config.toml
num_attention_heads = 7
num_key_value_heads = 1
init = "normal"
init_mimetic = 0.5
learning_rate = 0.00136
decay_fraction = 0.785
Each number is 500 + 25 x the weight over its row's rms, rounded and kept within 0 to 999. Layers, rows and columns count from 0. Numbers have three digits each. The size before them is the row's rms in percent of the matrix's.

# layer 3 MLP gate, 1152x576, rms 0.0426, rows 106-169, columns 72-143
103:548494440473541459452534488524506533507492514530493527454493490485491486496481498483495551499501500501513534518489500502482450520523500507470452487525492471510499549467501482459508499467525530484524542514505480466529
106:521511485532507498479527468497499495480506510489459520527448455473491473515508495442510492476505486521471473495527506501504472493486460468431514505531464468498504510492470443489465480447495522464506490510495507474526
105:510486528457496534541443456505499511464505451464489543505505507557518510545494538485536534507530515486486495499524479494530460507511487484474509504522509476506491479476490471486479497473492485517534452549497512519491
092:476500506451527505522513565497526495546509472487522512475510502528505520490476494504509502455455552456503499500502484476510527517473490488518453476503473449514461530535519487488467472451496512453519493515528469482465
109:438536504499494459471506504477492527483499537472495530471504484525469517519485517488490518520472510525533515497463508519511523506487523507504485495519490480554513473497522487489494550479509503476491507461500527434455
103:501518555495523561496517500541459497509498468508488492499505538503511554498496510514497521500516516552488531452472518526474509542519500491493494439528524512455518496513536472494463476481537455492469510545528462459503
100:496505517478519511466549515474566483525455494481489492497505485497542505510479474552502469481516519448493513535512527516459528524472538521510488479544489493517510502498535458470488469510499527547501536511485518534473
091:516524487482520529476515564570456492506504534521472522523491541475477481498503463533467473521518511484532525511466444473474501518491516475481510504502542484513482538509490539483523514503519521479554527558495508500490
096:501515480515520495533483507497498462520500521484521509558541475521518436504500493507529520486445491444496511524536466493501475515490541494491511476505450485459484527526525508512498532526530503474528513513471485503510
092:492439498526468513517490501517521548507476483479508528475530466546559491517518496489546477494461461571502505524512482441464475457484502468470473465477488439489464463524533510475517507472473487495490533544508559461508
099:507495506492514523507511505498489493515521529469495499496552515484537494495495536453546466464494509522481499503469493457549489521479444481482508489518463451492495515509476482515520528528527508501466468474507517525473
105:502505532494487488527464484519505508484507441467514497524529486493527506519506490512528536486554495489494455469520492472489495509514506490494492535497525528500514553533475552511492458520513492485469532539524530495512
103:525423493461508516490522508534518501510485509466513498548468475536485484504454532502547510518538493498498521511542481505526531520512483500512440506512491500542475488486484483512534513509484531465532493532540494510528
096:480448508486509494487515494519493512490514443515513468461532499476468536515494485444481518459475509480538493492517523465511519519526493468464511504512525517464510527497492498494541521560496500511499516463518474539429
092:523514487515485499498497512431497491523510499494507452506536500481537479488510513496466485505482489529466500487493498505502538508492500499454546428508448510484507518489457484508485471512531475469514520537457461488531
104:490466502514499504514521496509488493526534486451519511491501474513524492512469534484521517482501475545461484472524459459536471479465470481484514521506512483563502498525491478515480482494468488514512498507484465498506
095:523515526494514506509486494490465491495507491468508481488529503466482476530465484478503523470488499562524479482505481510523471493491477465457486531569514530519501517518435480437485479485542446461501557485528471521470
101:498485510508491460521471491500539516536546519526492506452501501454481496471506525493478483462511519459485512525506553499504539526478567516505501441518522517498462488478527516478489531512495492502505514501501525494499
083:537518484508483525498500485524466483516474502512504485510469476513459520473511475495465497488514466543519519511518528454539531487495514493513538501470490516525480488492528507497482473478535506502426449503514507510481
098:468491542490483500489493487541529506475503483541524529489465506494455534512479529521486522486521465455484523525527510476470496479486496466527494497477468499470516520549498520477490532498493563478520491507533475507519
092:504457485520505489526493539542501492488473436526494507479498498516518508472523465531504462506489535492511493504529451485494488515497502472530511524511510478485479510486480486489480461526452497506480442477521490530529
080:511502525492530496514480508535504531567467484478516525447531493472516514477488458533498492521495534478496503498489492426484528517518514502418485480495491495564481520456480529490468510503473516473490516484472513481496
103:486519496518518475533500488520517510566485484474520508489456491478524494488467487514498535490461482498510494450506485465493484512533535476460493513497521471542516476432509474498513496447495498462479495506491476503511
111:492489548479477515511468492512486490491464481546488497490483445458532439536465520542517529494528480446480452524545507472490528524515502485483534508542488519515505508524463517493519528456505501534473465506456471492537
115:498467478503507450525505493523521479478516482453479525510515491478528479498486536529494530477529450510510544513477495510496498474509495481508455497543454541539491509504525507453494507495450554520458490512511509541509
101:449543514518467529496463499518457512511503487514533530457509486478481504481517461497472533543510457494535503476501535522510543477475501515518496506519481519513564513513472490505482498489527487498506491480469501485513
111:487492500504508491529492531496539489526514482468461523506540500437500463511525526462522494462504512512480489547469511508508495464517479474526457506514485484519454522519458475504546492472511538463504518510488503540530
102:551487459516485492476531501532520523451542460511497470504470505469463484502519500498514538528481501492462461528534471499476480505514541425487520512523530481518484478510480480473550480493496547501499492490501564502506
096:510477476508495500517497485528482482477498517506504481492497490489499497473509510493478536427502471454484485476448491467534518517494468528530507513449501493484495501540488528492497488503521503514502504479438433540513
096:507463449501464502515482502496467476510501515479497502483509533500509508494499518511529483467492500465492471452496521497496497501516445521526512477466496488485521484483489510487542521514521522522549475486472496552532
088:543526530481531476524487492483474521477519477465531520524546503514499487527487503502522523444453530508491481488502454449497495553510516499480491499503485496533527523549510504489454555514488503480562565508499500475491
098:531508506524476478513514489495514507498510485443507432546508480515476518540485509489506482480487523470470517515566454519517527504491521464525532487513514470485490502513487479520490522569507533500520514523511508499493
101:495508489506501485466513517507452508520509529490515476508517486463492472530476498510450508513487467506494498455518493497508488472475468499488518503510465500488547480492436536502492490460501490520499472482480471505498
098:459485512513486498493507517514495516505480452475482448521516472505480567528497481520505495491491487520522504474494514516493514535522525512500511433530505479496534566517505525503509510510506478517497540482526470484540
095:528480484506513513523531497488542496487501519465530505515535485465549474537511473527567507476490498513485494482497477482465495506499516465491498460562425504462477550518495489472460430500490503496513533467513541512481
100:480539492494485485505497481477544497490496442494507510492471486470480465478514529515498473522512511490512493530508473506510549477541502517475496510475505481490481518498516486498540488544480531440555476499485531514491
091:499470505489531487508515495478489477468469490507536513491506474485532480478477460486492497477509495479518507514514525442526481495514500493501510479509456483500497490505469522460497515528494494498518507481510507492497
097:547495515471483494437466472494479538507517498439529471470473514490492533468497491486508486497511530470446464483517514497551476474487497506477495445511476500470537518456482515511497459496514485528517508478526487457490
102:483479459460510426472517505517517480530478474488506535501518493499508511527517521502511504499478504515447467493500501460536485508511511496550522491501478473495468525479505433477460489527513509537490483494445461504519
094:450508507515464507528482495486484551468505510495549463525520511515530519497481545520504496484475488508471500489494478462534484508492512481504445491490558480491541499518505515552469518505515462508519504570528507476513
108:514511515511485490469482489464479497530499463486478534496494459476482498509514489482485523464491463555439480503505515489498469523509481523506499488548489480480514481531451556486522485492519505502493503455505505501526
090:524492498498540515519479511495510526514510486534495487484490528525490479484526497489535484488467477444544492503497485490538546507457505461489503467469468491543485513479460478514525475523525513453518545474502527448478
104:492526504470539510513505481521533497512463478475492521498490486481540480538492468506478476450546531520493501490506549549499515506490497513478457463506444521457480537463460470479523468548510504466521504502470484497457
092:463485486545509516493506519495525468526478497428540475489532478509490490483474491477515523489447507486513480530488474493507495506526522460486511511509513474483493507473506518492512524522504530509466473514508519518503
098:523493531442463507457472479476517516521500568477514453514487540489485513531463500507537473498468532510494516500520457490544476481517503517494484480537542474491526497528526521511455497517539542505506508495506541477509
096:525499494465477493515495470534519481520521500491505537505489533508470495515495493495481474497502484509525499482503480479479480494456493474467512468509514456481488500442490503491512554533507465528552518527485497524471
095:510488528487492517504522542507496511536475475508465514509482433501470528465526466527486505494534487500538484490518522512495513505502499505507483466472504492497520491480536513544479497485508492462466462501463496528477
106:485498543468506537490478506495489481465508468527498503501508507504552521529487497483514449518504532540477496537489500533507481467502481512528484519514521498509524501462474457443510476529502453456519512476487477468486
088:504496524471532522494522497504500532496500468515515527540512472474488513510499504490468515462491478498503469488490510471546524521494473516482467497505509523499502522489495522490498486485519502504476543479534523465478
102:553507482518485500504515461493517441491522468476504524543499472472491483544510492506562576519526479519476504500519460497507510516531520495494438514505498504496534494473458499473507517534503543515499536528480485494475
106:515518569527465521498494466461492465461472493511527495490493464484464504528527508467482519508472518515472476491474482486496503535493495520474473499537525548508523536505455518527510462512537451508494468428480493496504
088:465476555469519509479492489485486475490489489471505528494500509507481527502482502492520489483484496505515487504487492496482528540513526511510532448499473490489494524503538490521455480515521506483510556479524475479486
104:542532518478486480515464491487510469515523531449508495475507509497527510491512474463522499450469529498506477475474470504501512560517499486502476529503491445470475533498500478480477523505503502516504561486534519500485
118:545500504450497532493494510515495534463503530503499522515497494462462493482491521504505556452504500469518468504535455528493512477540520484495501503559477485497532503525483502479568434515530454508528486465485518528514
091:464490486505495441471537498495500503544503511459480496491532513517465525532515501477550474470472524476449515526516474474499533499492516489488493449491518472472512492499502464501484472488539466497530540525489506525478
092:522447477490495494536515549501493519514511510535509504471487507531505490482488482495516494530509528479447522503500485488484508475501515499484526517488495478538489507527446497470462503511502531493566484494531501520496
106:480490513477510466481533548503521530521434532547527501487544534510491529449507508477524501528487516477505461480487504475460511494477485517532475454473528512480472512482486503513524472528495522489473504534556502499508
091:515482487502493520532446532498487516497471485520480501498497535512477517484525504458520518490499489437521479537538482495521483486521501498514509482521499496502480496497531466520515498530503561517513472505507488505517
096:481475530535499489483485533509481445471490480491487507470489509515523513513504495500543527484474515525503474473523512529502536504514484495583522519511494498468501505505516524549506497462445486487491513541517510501496
110:509463494519474515500496460503512465476465474481513487478476503491487477442483460497537522495463488472492485442526487507482494518522488486481513490507472467500499514453507494501491483496477506473459494520492478515501
097:508515517504521520503472477496482520517518497469467529504530546522508496491495474500509436494498520491522523510489473507488505493505480475519462488504525498499449546502494503479460521494521480476499502530535521533538
089:553541520509506507543496466513516515479500475482465493494510517486551500489485513482546507513471488495539515548512491568457483537536537517530519503484474509513477481498526522488483473527543510513529488503492492501478
102:480452500487462498530509476528473452547498550485504520516473512469515434505456452494511550494507489569529491516513500538525498467508488485506489502513477538513464525488544443475514476438503506477455505490502483525466
098:520508454490451514464505504476483476434488510489530532460514505515452497486481517458476526505502525508513474519473515514480488452473504520490471469507494495509475464532519455474498510519514508510502502469513507529467
# layer 3 MLP up, 1152x576, rms 0.0404, rows 106-169, columns 72-143
102:530531525510482516482530486496517456485473500520519553535477486500471517537492527521458467488524478501510516536467516496525539485474513529506489515468537525512475485508515536480483464436483462500487511517480509520514
105:529470488512519487508523503510520510507517527485475522489519487513503512480516456495533475477498458511459518522467482508504517508462543479496455556520451500455477466511473481496478537480518543543459543506507543510520
107:489499524519484525487522483507505532472494478512480509473467486517539477545515543489561496472465552459474485523533483490493441500523460509497450549491497521461515488517454501514509523526493469487495462492521551513477
084:522520462440484496502516541503511484512461488506497506450511517544522511444521493517514510480473536465497522498509496495494529505475509529532510508503478472500440499505540486484502469471493500504467481523514467485500
105:517494493490500487494496469527502554502517469482481474502494472491467486505520482498494487501503501503479498485492509491566487476531513474488505528512521520555506528517511498495511537565499491490490510481551507483518
102:522510512522493480513468539476526499493517480505488503513458459501501482504504505504486493518512477517475464493500514489527508516477509515553505529516515440504470484522457474486492479496488567478508494523459548488524
099:501493487515512496484481505470520525504514506506466480518500526494519516516529465508507485473485458484519531544534504503488509506487545508506489444520462507501515493498513494502481529534513537518476552491484549523521
091:519512457539523535528525496510477471488553505519502499517532533500537538515489490506495461485477489448482538508462482537496503469502499488545467538499509533499511504451501495493509498505505477511486460458492497526496
099:490458508496459529495537507507510514483515496503509469539487457473494507516430542548553523475543485455518476471518465521493516536504468492465465511480486476489520524501505498491488479457478512509478504525474460478501
098:504491495555463497499473489508457498505495522492452514479434467505532460499533497481500493499493468514519515527559551482502502488486506445524502498507487493539518485533507498455511521455488483524496531461419480443518
104:490518522489529489519468510495510490507473515452472530489572476558503504510479510483511484522525526511450506532475481504502475498471469518499514487505503523508508518518512539512535503525514507521473495520488519442486
104:479473469517515492458499492461524535528460540527490505487472492496501482440488549520499495488472474530523474516478519509483510490488487491486522500481489461464500514529502535480527533449484537502521447502499459486494
100:519513502532548510533507506480498524484495510472439503501471483514477504516502482515538527554490524540457506470510504513510485505476535481516450460492511484507498522525526520502475472514476508501505506548519531487463
090:490429508492532524489532484540502460477532508511524473515487500430470495520494473473477549498516408486473463443522460519495528549514504495520548544512486484505546537474496542484494474488488493511507514501472479511496
094:488505540527550527479527518450508540495457497482508490509500501504451487527534534497500491493481508489489532485436495487502487511478498512498489525525543504502503484519516517509515489450521520513510527477477493477529
100:516477489473514492471474477468509519515502465485506496522491474543477480470522437487480499490501503516502524497537479501513492516482497510454488532495462483479445515512504505461482478496496511481489500497496505532456
098:492536506494523490520474525502493490488477540483500545470528481470449474520497471510523555466527481512541476534521462452472547505515503467520502483461533495489461480528483517489455480500483479476498533547473494538508
098:544467476520527544543466475506488541484491536496507508493481501517471491482481499511517535524480474474534471520517497491469481477446502482476521481473469544519507528488492507494498510509453483504504559511495484498473
093:561513550526471425476504532512464539524453500504484485479507459491499467506518479544510514495466531459479520505529520479523510514545531518524552493534486505506483474528509486535499478551506511506510484502512487452511
101:507527486492498526488517493485447470521488469510494455525486489504483528497497504482500502475467499491521508512476505456520496526520480534462516511484502483501515530484508496515485503440492535524474492497472468470516
087:462477556447518530471550481452517531514471530518498480532520458456489538506415519511519503465528472478522499476473523511493508491546510523468477520520489518515528490501488487513493560486523498493544561562509480450473
094:545473504559476502480500500515489502541507486528502503463473552483504469499506482508486516459478496468517508493526512415483533484529549498500522522521496538552507497445469474527495483509485538445530513499477546503547
103:543490512478506516515491457458479511440485471496531508517515517510511524526492492460454511499466482506489475548501491550500486499496503533499529511519506490457475506464458515460481505508555488547497468504509480500528
110:490514491557463436483529532550496448523522533538486441518508472528499490520496493464508492479491491487509509571531516478469484476494533458495521526540502492506478487529503474509519573500466543469512481529517467431472
114:485483511533490494463509519433510502527478544493545495516507505521496511517492470497510482471472532489505485486533470547510478508489486496479487507492499507546501497512476482479495506525513496484478525472502513464503
101:460497490477511506569474519485516495506557526466518519495502496513497470528485462491524488532519462484431482475526480505464490477490555495479504497463473493505508489510520447452485483424490504435525453500491495512488
103:523464491498445506478531492490478536515478486518496534505537495465497502444477522503478537491529482496519525504507508512487503484534489508486486506514530532492493464479528561469524483467482503526499506561502451532477
102:561545483464469507452492471500481508480490515512523501514429502503501496529500539520502497530473499552469473513468498514484480486507475499502517498448507492458507504493515504518500474476538531508519466492486521491517
099:503481536484513495456515484545485513514539510487473530464466482483496526459481517530481497433525444489479505538516522458526482511484499495520502449511488479489453543521470531528460465485467519529542485488482524502498
097:485530541510477455505463487508499523493528476505492509456529504510525520464516473478499492486485495526492535506469520482512461501540530504501529437460514528504477536495492493475463485538537482509506496467515521494567
084:500502475532489488557481501481502516486462519486508483523511467505508499519491505500511506443501535515532526526490526520506497511510532496515510538515511525546467489496521500512490506507509473503517522500504493523513
099:531488463534519549511479492456464531504480509532491532512536509507556502499486537492492480485520497523508520493501487546518485515505456557513523452551493512513521484480496528462497479531522500475494474466507517458530
107:485486496489527515506516475514508508503517495553496485489539444499535501513475523466515511522538482462473507514490477511469444543523468486497504524533512502500530496454456523523537559468484495560529461504563526503506
096:513511460549470530518498459514495560496504501520472536506514487481483506455518512476523484522519466476530548521490492532498553441460520466475516462483497455476516511501545527460504499508484541509504474498547499491517
088:534516484487493476486537498498520497551514507499515465527496497475516511534519483502518496495497497510540508481547540507488492538566513492509536518526469551509491486453449506527447470529488524516526524516526497495513
102:496479506525429476529458516494485529499497494511503494536494531525498512503523494485493492496495464507498497480510496503499505512476493495478487485536531539502487526471505467482516489530492478456505512456509512472522
083:475501529467473516513512519469495471517516449498453486485494541515480474492522566489542526495493518487509465471542455508484515558493545507465496502520549521506500525492534494537520498498452471492487473526474490529489
096:484474525492532538539524520536534509512487481511466531568467526499545506511478521506490533533511454484521502476470471542437534486508488465507463493464494504503500499497540486497500526469496530455467466526492524514510
104:485452511503486485507508538522471506523524473557455517516512430518497490493541557497501504460536484534468482490508515522524508516507470500508469479504517476491486505463535519498528524503527469546485453476486507476492
094:531492487441519511501501501565550458565522528534488481475488552489469478504545493466465477506480509502482521489486512480472531500447501484471495544485454471428440525524465513487487567494499528479494477497481513534514
114:468476487543466471499472518506548488483501481470463485500490474488508518512522485448468510470494527515489494467445517503488468514517473532525488473511518508508506470534501524489532480496510517494506483535551510533500
083:527530519454498520498502471525470548542527475522473483486497507517523491475521526485513455490502501472543495547478513465516496521461509488526495523513514482511496535504524520518502491500529491512498508507509505463507
106:508500491480505492498497467493491469481506507481494505505488479489539481495489503512487504449519553509499500486509519523507507517511472502454517544544493492499514513524457501505559525539506515501521471537493514491447
086:509531548486540490518502480508479500490470515542473481504495512486493478484513513500524537461508539469500480480525493532514510520500516509466464454520508468530463502531532466510484464502497484473508533484517475457478
099:520501467490484530518517517458520524515471530501503470458503536509511477477484506460479474472501531532460515520530453446484507491479491486445504453519558481461504539498507495504492473493500488498509494486526533514518
096:523507485470487503476518483559474486481474522491527517516491493496502516499493471444526484543485480505485471508538498486516493458481495474509460487512503502497535493488511525503504473487493482575504485519501508512474
093:537448486494535507484506493516495503512504503494517483503516573500501549513498519503489425499478516452464489505505466504498488534468459499498508475491484483484530504482534481505495490513504482504528484456477550507500
104:479494508464478499464554534485544518471534523467516464579511506501469504522486514533490474489537491484532537494449496516548492499484490522452497542530502530499533452488508511500459489527477502518550491496503441491489
083:489492499505529500525518542547514460501531545482471536491490541494529509496493473528519491515505512493485478499480544559471514538517530493539488456481493494510530536499502490487489491503487472476488517536492479561504
101:496526518512498484525528476514479510470529520505475476472511528480446506507504506538476489527524491520492538514518523574525475460493514527505496505504506544493443456489473494483540467474502492504482481500526491485511
108:488456519463510489495516528536538501508525492505477493516502470531528495504445512536495512487519494469471469497464524489516566520510509507507478541512482486521512496524513481523528510472490531534508519493471482549526
087:533545519505482523496525498485490504550518497475492523563458467484509512537478508483468521513480487495501483492483502481562470511535485501538504534498525522527521485553518506482521491503530541513464515509484528511535
097:483473462507524505500522526500498526484513543470513507477505460546532494543477488522481507532502502539489524494462498549510504476471465510451475493498427494513518422438471478520526499489544461500523458541511545498496
111:497525470491526547469486504529470460538459475494511522479463486540509494469497479523470476479507495476442453514504489493512550505470512474483524490518530472498512493526515490502476530451428490470493510515516475516509
094:452545517508501541481479531469513507502510494478503527501518495481519519491486489451522496534503506465544499514493523481522501496506476494475469477524489510497500510496508477529464505452531507540498529493481478498510
093:521511515453503481490451519513462491485492471505494511511557504530538537514496510479518498563468544492511465493465489472506486488509521497506503471485543494512513520546501483472478502488466499510496519508513447499468
102:502525537461549485525490521523508496504510519480501494540520434507461513514493517526523450491469498517521527520497486489499493473478564492498484493517508531534504504485491496487474536523460508496454528492525529493501
091:472521506511477544469514489468531486438531508485517514523456479477454523531475537486540448460505544499505508505469504493472520514498509508522488501486495499507490517482519491514494459499506498495490489554505506532496
094:519468477545495475479462485541469520547504512506495483531491531502473523522493493499471513513487508490553485463511486515531495537447521465518483464483502519495518489474510505479501523513522496498476506483514494505525
107:497491477492490513520492510485452488497460526481493527487538545495492528508549463479491478525446482479464491504486460516490534438462518510508520471484538515535495487515489471484510535485525481525488525554498534530497
099:514507545504523496514532499552508459482507474510470487445509509470509514402495493498484491501478527432472518548472525469480535510504509521526526451489530491471489490514480470472520523502494511474473494513490521532524
090:477507558474473453454501552485437499512494494503530478524504529508479510507495516456462513510470468476498506528526521463492561470486478508469515476486533505558504499521479524491461460471518506524534526482477487460526
103:488458486468493502516483508488480556473496496465493499517518512526578488531434481493526533499523532536517461486524500539506464507522491498514513518462496456515484459507481470489500516512510463527531474497512474524492
099:454531481518492503441498497473567476474485469541516508458532467498469475542525478483488508501483461491524506475553533498518488484526454515477509507500487510465530490509436505495500461507477530532498473475482494535481
# layer 3 MLP down (transposed), 1152x576, rms 0.0381, rows 106-169, columns 72-143
103:502513491503487501518506501456532461508531474473523506472474494467469497522525506487465463512509510496455493503471502464510530479520506527507527462502496509508493475483472540464460452506471461528512444518450538515539
107:520466494521479503504489553495490545508537492486531500521461444500520480515511503517518487474513540512484500507504448546478541546510507455477487509501526487502485528473482477484492465487519529501478530500475499483566
103:473518521510526491491476492497488526500511557535504511503482505486490531515513498521517497494435526526528488496509548491495454474500467474547474519550542496513495532507554469491483484493447497504483549430496544506562
087:531515489476494520488462499473493474501469452517499538495519537553547477435515472485533505507512509499500518538509505518552471492522520510505479514484500495513472500492487529524493490502520490482445482467470457484502
107:535441515511489493499476471499495467500486507509476469552493472521509479481494495493480504458493458516449514519549459527493472501496491522513510536496507493472490528509473513489518522475524504545509495545483491531502
101:543548520518534466482488518498475471490508478528468441508452507546470515530500501463477490477526506535508530474494531506502467522487501481477483459496521488473502484525509498519482508516498491453522510547479500464480
100:524494565512486458475483515512497519489529490507505506464542521552517485515530511501497470495487517583542515476491513492512501526467481487486449478489497500524488513492525488512494495507516508508463508524509521488477
092:482507489509501537507490482586510550514495493497485521531486561504485423456504483476509487452494518534509510513482499511493519483497476467518520524518513491516530500520499497541514502461513530480482486505491525537516
099:499494514472527510475458499497523494545519498499528516528505489530503446506480501504505524453491473491499505544506461480525472507505514485478476475469438505479501544508527506499471509502552489502537521507487465471473
097:489469500543513536456473513499479492519533531527510486488478495513502472503507510516501484523464507525506477538516496486486532444513490487498512512497503483515525502519551541504467500489488505519478483477481464466528
099:552516523496555487493467492515500498476498511470466497501510488542553498502504512511514488576490500509488528501517535477462490506475460525527486490483521505505446446494478511484502561491532482476493518452489488462464
104:509442478501530504462507503477519513504522535525477491482517434453482491511543499491504514486491505447535447466470509487525521552499477463469489529496510489505528510536488511486509550485514536512488536482490491499477
100:494518486523515516492486478476501511514500507477485508467523497482547509484503478488479504485515519522482506567522503501506498519458507487520530496476497482475473534550492503515471478522503494494494507462520509492458
094:493440501491493502487503506517517497463466483519490491476496513488494489502492480467489512457481479509490483522510515487535517518505484450486497521545497501536497479475477488515529531509508495535521529470526491486466
092:496497503511482575462517510481472474512543516481486474503478463454483512512518501506542470493505500536505468490483483507487546488489511511500509510486560493501493486514470499510468527465535503507515498498501491451543
100:495490490522548511468524476488539482496527509529516440520500475599467471480481464480489497479489488459489522489502492534554524527477487511493558473530512522544481511521494500475469484509484501477504485500505517538464
093:493533479533472464455492488529505496521499508483501484491487534574476488492522504528486518512453484509515516550486491503490531505509541506528485486483530512491510447458530496533499505511496493484470536496475498499516
098:500528497498500514476540512498491488491492449497482509496519513518520542515495493490475474549504488476505531433502520532465504514523470491493494526471502536476497521530529517551534499513451479533463482508511490513489
089:488481425473487514476501469513561498475563519508530520501506535489500487496507539450482458533521544496515498502480502500524487526495472516478448521497495489493482524520512490514500514497486496511511551491468499504486
097:489506519499527519520497479544518490454488480504486506494486520486477495497529524489505513487494480472500498474481520504501477503492461490505534546542535552520514524535539493480479511517480546513550507531508479499511
094:488507472483497482461550489503494492494501525516460479505492474482475547537490490460504505475500474467484488482457500492501520502508481465474514483497522533502484498501517530484469503512479500506472544518479510469512
088:495533544493537562495482512539526513498535519509519493493520500522509511482493468503536475475499474490484497534477493470500503484497499505522531510493498506501486521499531492510506507462511487504492494519519500508519
103:446481461519487498471494525485514484469514540464541533473482505500493508513500476549497500524517470513542468486519493508523511489426466494467453512503462513437506495552502467496513469473481533492505510531512513508489
112:456481479496500486503519540524501415525552499518507433480517461485499500504513524477510517477514499480534490549506469523515504522481551488462541518521467502516474480510499478513478521507496528496547480540540465467462
099:520483528497534463533502515515502494492494470522491519519467534475519484478499508508454542524501476501508503531459507463516503482492482517494509476502519501505499478474569512476498497503474550474529502534534506509480
099:451489491496515553507458479527528476491502492434481513511512509513471486522523494458522530545498497494548502507478510506502527498502487503534514532486511504514514483540484487498454534496502534474483504564485518498482
103:483503525471464534507533473453477484470459494487502504487529471522504566516490492475491515480509496464506523485498536482468532526517477538458489472507498554516522488510549509542482502483478475523503475475513515494486
108:484555480456461526481462480517490506478466512530504520517468485525545518479479550511493474485496554493493514512485520495548498511491487563529522499504517517529458507477521478553518480511517517528531513482502488487492
096:499476527495520508493534502510529466508511499522498489500530502479502513514501514532482470549494506485447521456488505549538535501517531503505463508524521489530508538507476535462493518503460513514487532483496506471529
095:497533520472549505488518469477497530521475476488509520484507472517457498523486513489453520546530488535491549511520492441516470515504546470478505544478493495490465491527520483488470507487498481484497502555496480477445
091:442486472473470511494481520510477497525466502503513465487501524467500549495498507522490456496537469472522490529501570554481495478489543506534533507482486524494517505481505479475528503532520463502422465499486472539507
101:484496533464448546490493505488512462504501490507528530513492515501475502496523520513470520469532506509526486484488525547493497507439512524505535521503494507494483504500502489452494467513486527510510523498503476502482
110:461496461498559478499487514501478510450497483535471512480546487508507563488482509496483476493524496528495510546503486534467508490483510501464506479453460483475507515498511470483523506529461517512511498488545540489500
098:429481534503499507507465482510480440508498516530478468494502506501492546488526504500538483480469500506506496508488525507498462523479496491490486481508515461506454471500479489477482515529541487480485528484448505523505
094:515512476509490469498489521535450494557525506522517489486474515537491501514523464504459512526508491500515515487511525501503516477501478500495531502477536522513515487451489551529490515490518530490524502492478443517505
103:485501515519509501481482490502474477519532464505488493496471530492538466506485470445520543508504543525468497483498477496510492507468528511488498511457481485522483500519509472516487512456474538482512494497466494523495
090:509498499531449466525526479476491451500482508488484491505515528510511477475473519504533521465485531474530545509531437509468489548519557471498488495531507541525540542528514507483503477511466515490505483472523513516485
091:494498483492479545538498501492521499493493496477482509493526503487518485546466476492496529488504501503504511498499474503480484543488499499494506490513502497514502483495485479484516502458527503486534467519484483514497
104:496519533494514510508496509480483479452481485562519506464497484504475467486494516481482480505511506526511494506542469520466491506501471512450473509519499537550502504505528526507509515534498526517513498483505456485457
098:509534503489461499567509494451484516450503498474481472513536485543482540508484500497502488514505502483494497547520493461488501482492477534478486507541487534514519469491474485498492510498479447496545526512532493486508
099:508539506525515526475524510447524520552536536495514480467509504495483503470492493519510498471496513474484524518492507501476513531507509485535492483499550500520504492496506458477500522468492521499521498516496484526477
092:516533501461499494490487495546494522480494455513536492521484497509510510469500522505516479456531529497498502518499508493518455479495489509542477513503493479452503463514471551516493497493473518518480488480487454491497
097:515500513544496503457465492479495529514489483498523498487459514557515508448500503502511540478486509495499485520486492507492484505476504513507520488479506494442493520485518512515502491530519507459498520524483468485446
091:496447479468468492516490520520498514516482499467526488510529548478503480484516500505528505467432504489510489490494440482487504537553529497482454477574503469528479535540478476477471525482520474498517490524481506507504
096:483511494509498485520505488486513527504455487524485491509490469455454490544538519531498506528452479512505512525496494459488483499518530516483506512477505490499504518483500509483503493429503501523490523476490501496473
098:500506531483523510525526513469478522508460513498490513536523501463494512494522479510535476483536477495487498531479496516493496472520469498511525547566467506498505522464536522517490497488493509516456494438471493546502
096:509507540531501502497467467525489507531445505517547495494535448497460518506487475516469515518525487510521485468523539488477476513515513488482512507516545560544509502526506503532488453497470500481495514525500531508511
102:497539514564535528496466449504510523502513483508537494534516508509466504527467505462527490473471481507497497484475470514545492481524533488491495515541473518527497480518501504508486506459488475504500529474517532507486
089:482516535469523523536533565457476466511497521506525459521506491441448509475455497497525491498495486506504415494481516537459546503508467491523479494509521464510521517512505497442486528496546468466506513482527492486478
106:506555500451504475512480486478489546485514517554506468500515528522457490509515527488466462498502473474525499496496540509475487442492474505492542516543520482491509493499507494462476489492507460476529486471496515487510
109:505496518468490505529550561490529525492510490503495490518507532482507528526467533506488518510507502457513444492509478507492493524495511497474492513501466509519457466527514525502487485520527496526516503532473507485514
089:517532528481495557503492497532474555483502528502505484532520467479466513473451541490478534461476481499518468497535510485535479518516463542505485503513480501493545510543456495487507483495506519505505474524490482513562
100:501468468506505512521490515504515486474483540457549529493484470490517479492543533562534487503486499527515441540501518509451509467482496500507502510465509519491489480492471490521530518456505472515498467503479533488526
110:525481462475458512508528539543510515485468544499469498522502489425516483488524513524506513484507525478514453497522501493493529494557526486518475540506442477487503518513505469509513505529532503485488478535470497483506
095:498508499496484490516514532460528477498495511493469540473486483461467508533522524446536471495540477481470490540481517492484533508508495510531461416482532471454500491517523499522457434503530544521512508521490504485488
093:513499446492456484498504474569502500523497534535502517498493501512525488495538521535519490544462531467478481517528494511508491456489553524492515502493492491498532519521457487490516527496485549509516468483505457559485
102:481513536487500459519483466443510510510475495487538524507584482459477544457514473538505522471477518474559480528531518459496480516513536499489500512514502501548451520476488444490493467502520457499457511494495507490486
093:512535473517527511510436489472432499509461508514486517491503545502502522511505483512488506538527497528505483507495475486459470489520502520502503468527486512532502522489478522518554507503465510512508513505534470535517
093:473500505493512479469487526490493483437505510499482510495553468483505530486497467504478510531517498544564525488555493514495477536508435485519494506517551529526548459513542475578543462494425507512493497477512540430476
113:517491476504469498500477500460462517464542476543527503502501507513498507467495538504462461493480504474471467476482479523519499488459523506477477482502489498500524481492514519514523504479523469484502500570478462498528
100:536512531504459494495477450504514491466476471496425544470481488505496490485466528483525487462533467489484510504486485485534507501508513517516511527511487546446549498491508496475485503480505508462498516472515518479483
090:513504494481527467527446505476475520491505508471496500470488496560510525463472465529491463495509465510482547505486517538521469459498485485479515480496480482457532496466536504502509483531508515492473464481502531543510
104:511537501520504502499443463444508536511502474513538521486511467477487504478526492532529514489471497501468515502531449497492472501503520474535489567465505547501495520478493480496506480539446486485476502510491520545507
096:460470511483510485452518535484483526468541528509512434475502476537481525504533511483502464484484490504528553522490503510498518526488501462453501512505542471461503472481495475475504496490497522477526576472519475519509